config.yaml
hidden_size: 768
norm: "layernorm"
norm_place: "pre"
bias: "all"
tie_word_embeddings: true
init_std_up: 0.0273
weight_decay: 0.19
lr_head: 0.00639
Each number is 128 + 24 x the weight over its row's rms, rounded and kept within 0 to 255. Layers, rows and columns count from 0. Numbers have three digits each. The size before them is the row's rms in percent of the matrix's.

# v: layer 2 attention value, 768x768, rms 0.0339, rows 524-555, columns 0-95
# o: layer 2 attention output (transposed), 768x768, rms 0.0266, rows 524-555, columns 0-95
v524 090:125102164144127148119141145154121110125117111095112139114194112116118152121119143123189127111157147133149101142130135122121137172088145118134081114113124091121126141119097132150127066150081157108129090160137123134132122078135123100100083124120152114133115135112113091140128139126149129135
o524 079:109130089090136114128118095085165156120151175108170150114154179118125113165147095162094160145133119166137159114095130136153090147192132110098131109119116159112109101105124097119114173140144134145083129110103137147114161150136158142114184120078095150161155089146144192092111130129086083138
v525 087:116149137155137128091151126155120086122100127114095120118151155105104175119087111135140112110141121114110110135149125118130146110102139120106098109110112123125085123132164146126118148102166141162160138137152124132135163130143122111120104150085113123120157127107140139158107174104137140121
o525 083:132128123143157166135131155100119144103141197151164203129130172150123094157124129132103130087122098157132137128144148149119106179120129108114164105094062098094111083103122111111136143144126124099071067113121121160118136146135161146175165145165098151127130122102120133091156130107137136119
v526 093:107113119133123154119156075120115105143163131132135145095110156102122155131108129107129109131121112122127097065141168135143128107140104143078129105124127112124142102170110119125124126095148078170139115107109147088173123105149117113112111134142188169111109133130151158115127139138163125137
o526 094:141148120122150116140151183106112136087144117117128212100123113127114102178135138115126131117125121160124133133151108131094114145127157104169113141117116112092116125093116094119094111141105150140114123136164106129134146092116138139121119111125130108115144125113110183155148163124127143101
v527 084:168123115166113110150107073134098136164124103128128136179127113129110160166150115163141136130106149155115088171109109127132117135180093134127118081074118090124100169128134129140156137113125111116142148132117119098146157093062121119087090151115168153104118104110147147158124129132160101163
o527 069:116107143120131126098141102145100111098144141144143134096167139162089124115123147112126136161141080108147118129086131123119139161151138111106154155116095134115114105077136086106134162126134136112129122140126183130096097164104145130130150120142102113154139104100115147102155129104127104121
v528 091:142126121107137089125102073129135100161189107098105135134131105170154128134145161111143127119123145156113087184141082117129124143121137182117125095116133103135078146138133130144148166104112111130105104155119111146112150112147133094104115099118122149075134133130140129158128094080140111147
o528 080:126123138137132149109153103099081143118107132144134073131145114149115088105137166121127148157145129100154142101148115123116136136134137104118141176148073134107154102127102138114132133156185120117144113137132203087141108131120160145174116167111110109120149148136121112129140155138090116111
v529 111:105122159106162111115143121147126134142140141147183122146124109066157072148147105185109155160119179112140142123130146151162128109161122149142150120071091116079099135117152132136155074121165134131149135140130124095161114136080128160105124181121151135144097083125093109126124145166116171119
o529 107:151125129146110104143112128149134086096138114118082110114159111118134196102140104104130158132120106136127149134078128159144112134094080095142111119161128115162157150135147148183122141140161154110143151115115170114119132124149112128094111083131153071127139146116146159125119148142113129141
v530 096:129150105107132178134135100124133163152083185121098121118079155141098118143109118120120152129094160140113124112165164134090082133153161155091131125147136128108149113171157111125149113133108150133111105129168137122106119131177112106115119064083139135123089166129131101046118105129189133154
o530 095:160126092148114100135145166111093126075169082105142138117146080129116121123135126121108099166174124119154123143141069129126133137114131137178112159159092090096103107099100110131118130164108113089150145148119138109172156103121164161141120141169113100094166142093085152178164205134107152121
v531 083:115132127181155112140121096096133120141147132125204122131125122102174134135186149170132095148128138112120070167142151138160106141069135178104098159099136123085064165122121107118165132112163149092135151131101117125148120106133116125098157164127140132152104136130086153186151139119190148118
o531 072:116130167151144134132135149165103110156151147140107080182106157136113144111141125135146148123095104113107163097143139138109127131134137095112161076086124127157191131147141180143134149105165100156092175126107181118094091141105132097135138105094131132141112114171178118100111090154138128126
v532 085:118111068163134130140128189055111115118112101127168153098100127136136126097088119158074143113065104113145139128060186135111128121148162143136115171127117126146146113096153126134132158154114122090145140165145126161135101116157151118157151089154097110119136118150105115119118133144127102152
o532 075:147132132117131107126138099140169116140142102158095064153134102102115129131153125132170105153167162127137114137186093137117130080115087114163139130158154115174129165201121158160110089158128141139136111134110133100125142091147192149136115109093154116146117171142129094132143141132117133082
v533 103:129113120155117130167166110143140119124115099084099123129132151132113149121136150078155143127148128123151132189111170126129128093116140131133095109116157120182127155158114120145145128140062127118125109152124127150140100081119105079160101086129123124129148184153160171113115145120164101167
o533 097:118136097109143113093145118097138142143128140151186171144121136135105101133140129128099132142151104137166109104140101097116120180148131130119152102137134131106121061106094103103105114161100116105127112135107118133136134124143170152127167171119093161122144120107112143131102127107119138087
v534 105:143155142138134121103124153153121154123144143146153118123137156131129102144180100179134129114104097110097153139109152142185102125084112120125125151113077137040100165116156133141109108135097175143183096157141139108129119116094145178102132117132128102183108141130135134066122145109140137122
o534 095:125114083106079090120110108099117095079135121111074160148160100125148179111142132131119135118144129186117108137101142134125135149122138097159146081112112104161131115117120132121160141140159125076066145118114141141114135135121158138147137116152119109110127117126154112156123126101139118113
v535 093:142139085092110172136106152141135168148129176167122126127131152180121081088160153126120176126089127132120138125130147134097130167146152102097141136143128130097163161128156127137128129159125145121122089082094153128123120164113143143128116129119123165125134174130150091141145139137155140150
o535 092:152114134130091110122142127140119129142149081089119067117112081128112132115099130151139105190135154073140122107124089123163138099113131123174106160135157102130122164104124164122133128135105119129160147169150128091166180127120141108121138135142143087085126121113097163144133135128134145120
v536 092:143127102104152126127083188143132147140135090121169096164101080123166056118209120145108119167099153136146127137124110142148130124128144145161176134144159090098163137060125123137130113150128151128133104094097141184133110140101126150157193108143106137122140140145127097163139111112096141118
o536 095:153110170148088114123124090166158107168125114131109049139137132139107155112124124132148137147126141074127140109098137124153150099130108116122119153133169131148136172169151171153128155118143124138157166155119113099099134124122109122092116131117151118115107125136127117115110112154133113151
v537 082:147111115159110116097191131122120100125112167129088130121120149144086152137136146095144146136148137123153190142118137142073129138126090116185120119124111162186171114197099127097151145097135116151077129120149124158127117159171154089110107111102137121131126186114129163102130108123141166128
o537 086:124152110133154129138142169098126167108132111123157240122105129109131118146132132148116102111124108149145103117158108129145114145121153156154092124127115101084114104075113092085120130125095130110123129124127125122161137148113139135131116143139113143127142119116109137142129172134109138125
v538 104:147104125090100153103130127137120125130133151143124118140138127139122130156112128162115130102132179140142114073160154120096153162133131154171130139101103137137145147154159115131122071118147140157146113125161104095094164117119153102091134149111146096151088126121126121100120110132128132143
o538 097:127157128116167092131122134102131139115108130128087093119142137127131118122140153081105098153113113165123155174135115140183100128128088127175109115190125123115115130124104132133150135139107141130132116126094150112131108154187170136181123126142132115118177144112149118158134127138098155119
v539 109:111136125136088174107129140118128121116088182191139134091124159133130122108114133114117145142125144133135106061156152162111132148156149125124168103155102153128135065155154112096095137109213187154124147080060155120127152141098098142136142146137144149122079108133120117107142114105149135128
o539 106:161140109142125143159149190158141125107168103098151148096118101119133124137105129145139110141123143124112152140135080137126134084119128140165091190127138091130129154128120147145118116126070108122122138167174099088171161110138130114141123097159138107088139128109108152140156153162121173129
v540 101:148103138133115105099111115162128176109159056083156122143155087159154173157186138142124115147136144112108146156160184157161123160154157129133115135123105083078100151128137118183156140120095134118146104138162111102115098097070149125135105137146090130142129155074115129140117153137144138144
o540 092:120099125111126140081139105138118083115106165152117095143155146117130136105154114120138179148103080170148141142094111160152108152126137082144119102101100131169171098115138134134119135140163139106101107114093162148121112148141141150121117137133117100118143144181155155122097085085083111114
v541 102:125099144127137089134161138128108093132155107081136132160153134087134157160069109147104141110149116115122152112124096133118120107099061154123133142085140103143126152093081123136137126101086094158113170128163131136137135124122122064116130146126134119115132119119119146121148135134080115129
o541 102:101132126113153111096093117086146148126094153152095173149130165114144119160148126081124122092108115175119095161120174115118124162111116149108141085130128179105095117134142099123171130135175158135109098093129094145103079153142122163120105140119111156177147120119163093128107139092137133142
v542 101:097130165096090124126118136116139084147150132151149143131119130080179133130104151151089109143153111124109122079173151124134153128129144145147143092097116137143129091130139108119108108123169150100144161127131121124111162132158112127112143134144134116129084071105126124157121127155143169131
o542 096:164141151136188133169124172160130134145133147131113072126112157118138131106124146108137120110101147146114152154136130127122130110125086130118128119160139132160125158164123169163145113094098115144162139097099169105121119133150163113167135121086137131140142143152152117115127090170117164118
v543 095:123096124147093125130112104110123087142118111115109141152120166093131155125071110160088109136109116150122135130110106153133113051147122101127118133128148136174090134102111138119136146124104107100083174147097131141104152152153128110087127118080105092162155086127122157111118149100126119137
o543 086:101136122125182139123133136092117120099135128138127177136129125122132123139149117083137124078151118155131121164126168123075134130120126140055126119132132166144114125150106106140115149114155125131119104077115127129128069105154130164173128121118115148168145137115138095140152117113089116129
v544 102:114118122161132120144141125141111122110148074082124144125150124164110140106129121145147118116122070128134123172084084121122132105132136124135106166156163110141118119094086149115098166153125116101096122118110126170130099114138120120140161113187114160151170124128142202122150128141086108091
o544 098:091125149113144140137166103094144156209108154152171146148118136122123111132122120167131158110130180122123108090151169127137132128112164116093156073076182146129142117146143123102136124105117141164103113134150095121124128127124130110110143153102148161147096123154116106107102067127146116135
v545 095:124156143138145083126115142169117138154170139178157111159126136093156071126181077152133139147113122109132124135142123083104126141110118131144162121125091122093092143122178115112126096140142148124134110143157102131140114157115137126085164127088127079163109125141117132122141145126116183127
o545 092:145112128151072125112097107129126116094120149108069097139146099140142184116134105126108103138122126124099124105114144171126132132116115131134106104131110133124165138135128169158163153116194102121116154108110170125106129159118128134138128118110129111106132123120143084131137134143147127150
v546 080:138122142103096178092140118149130132128142143123089149141183132122134147150139128116141075134171159159129121107133146111097193146132103155117113102076098160146102113148086118127127122076091119125144158139141104127121161095149157097120107117114129144124152113132122156095103114131116124088
o546 068:115145144143207092139116127143132143105109151154133178143111159116134118112158154120125137121125090138147166128168109122159093154112116131124120107139123128128122095117119098133125126136113112122128103082098171144122081153142157168177113162144087135137176157121118139139134147129111137164
v547 075:104097130107128138132109161106121145170165128135156132116108129158164148132137144127128130142084110130152169144155152136105115193155164135155145154117156102088118100156149116133122134153144138115129135122144140117126071185079105156097169154153095132120187095127083100185152149138167136126
o547 071:167115172121090118105135106162117132137122108111106034132119122115136126140102126113154106159119124058111123082118111139167139083132112119149113146121114150141122167120149193142119118104159129144139117131132136120094152127122109120130097118105157092088109143163129142107129125144135123134
v548 097:107118120119129120160137180126141195140157095133129130144111119118146076133124112151141141124103079099116138174055106099115082110124131125152098148123185113123154148120149136137163159126115097074096118171142118147135093091147131130111185121110140083176197128162130116146128121102097108139
o548 091:134121137116117140112109086113138129153107157160134098161116154140115164132127135145127128101126153130113113126163158119113151134116151115073180093121144151145108125145127154131159148133147120153135145095104150137093117123131133118118129149079122176135082097143134061116123121127165112130
v549 093:144103153102085127119110162111121109134138110101133102128130138148111138138121125096118128084104101147103121122132130094090124108138089135192106087113113126115108135149145173118099148120117079152136174148161112148120144108169123105096105090119106088133122139126159178113128112145161115130
o549 085:130155119135160116148121099110119099129117171181146120162124146145141109110147178134133100141125130153161153151182129144100121143130152121125173142151113120142147078142103104139136148131100103100133093119080164121122111159132202131194145167107115138117159149136128074141128109144132164109
v550 102:157122098148129124123087118166164140111159135153161130110161105126169171122109100121127106127106118106098158109136144146181125110125137141145141115092099108099119125124170136152102120146138143171178144172145143093135148119092120135098136142119151132165076149104117136097118128131129132138
o550 093:129102128105083150128128099143107104092124086085063119102164129117124111129158103131136128126141154151140145140091104159152113109134092091152133131175095104159127147137135124150142109134175120116111086133112139115100118095118103137128112106136122069115139141171124143128102131113153116112
v551 083:120123097116100168079133147120132140107132171113133135102153124188122172126125127082148128093159109107155150105121063144141151150108128130142124131125139157076160108133054136146126122133098113168111130124138149132170136119156121174089103097144150182127144167142103131111126140139123109126
o551 073:130141115101185135133146162118107126174144113134123203133097146136123109143112134182124133108103126131112135125143148152154106139151141095154106107106140144101115127084161135100153107099108169171122135123150064170104144147068114083117135099153131085108129104144099172128110136111178108152
v552 095:134107134136100105137144126150134165135152106094110140160136124161096087138176117122126134124125134122106176182094122104106101120104102108129126142148101081126163123129121114146099137180084145149130080176189138081129116101171146192108151105132150101162133141128105126080148117125101141117
o552 087:124142101099098092118133118088107113136096111107081127145106104093137143135153119133107085119146163134121094110165139151122148135129172134163118081134141187151120136128129111098197113100144138111110163117085107159141102148109138093113121127104134166115126112139131081151137119155136112136
v553 091:110112183138106151100114099119134095093147131148125138122132121100126183131098141101151110109128143143123108117178129153181113117106099114114147101131127130174105073138082149135152126106163114186118170142109120108134138089115131126128133158132135153151131111128103122160115166112125118113
o553 090:141129113112193159115144175132123134153139136138131193116143153122129083168100106113101149109110104172126137138134146138111122137137142118116125124084119138102114141101141107117106091134111169153094078120143106149124107111126095144126122129144114118111121112128129174120155118112127160132
v554 110:127123128153105119170150163124117092138116111105088133142102168161119122091146146116127134129141089124122157159072109128114088078123103101190084139145128147172171147144115136139148132177115098113081139169103137150127085142145133096152105084167119179144199158124114148111089148143135134152
o554 109:101125101092151125142131084104171139182129134152209183117118135109108133139123101142119151126132131143166082122136143096154123151136152125087168092134175123123122075134113093118130129132082146121153129124122100138140157121125147139081154150109148159133092115148145134129133084101133099099
v555 097:096123144140155106140140099111138143130124143139133134091130119084134075123104135174127136143119126138185092118131146121108121125131093105100136131118111139174107098121117144099166128114171142125129138121110130143134150102140133127156138155127181073139136097122108143149125112158092145145
o555 089:150139155123138168141122160113156110134141097144112170118057115117146143156135146139148153131128148110078143130162130143093154107137147148101129124143145118131138163147096116121103118117117131133148146139119148095139134129153114118124148131059135166143122105096133111153136164162144132115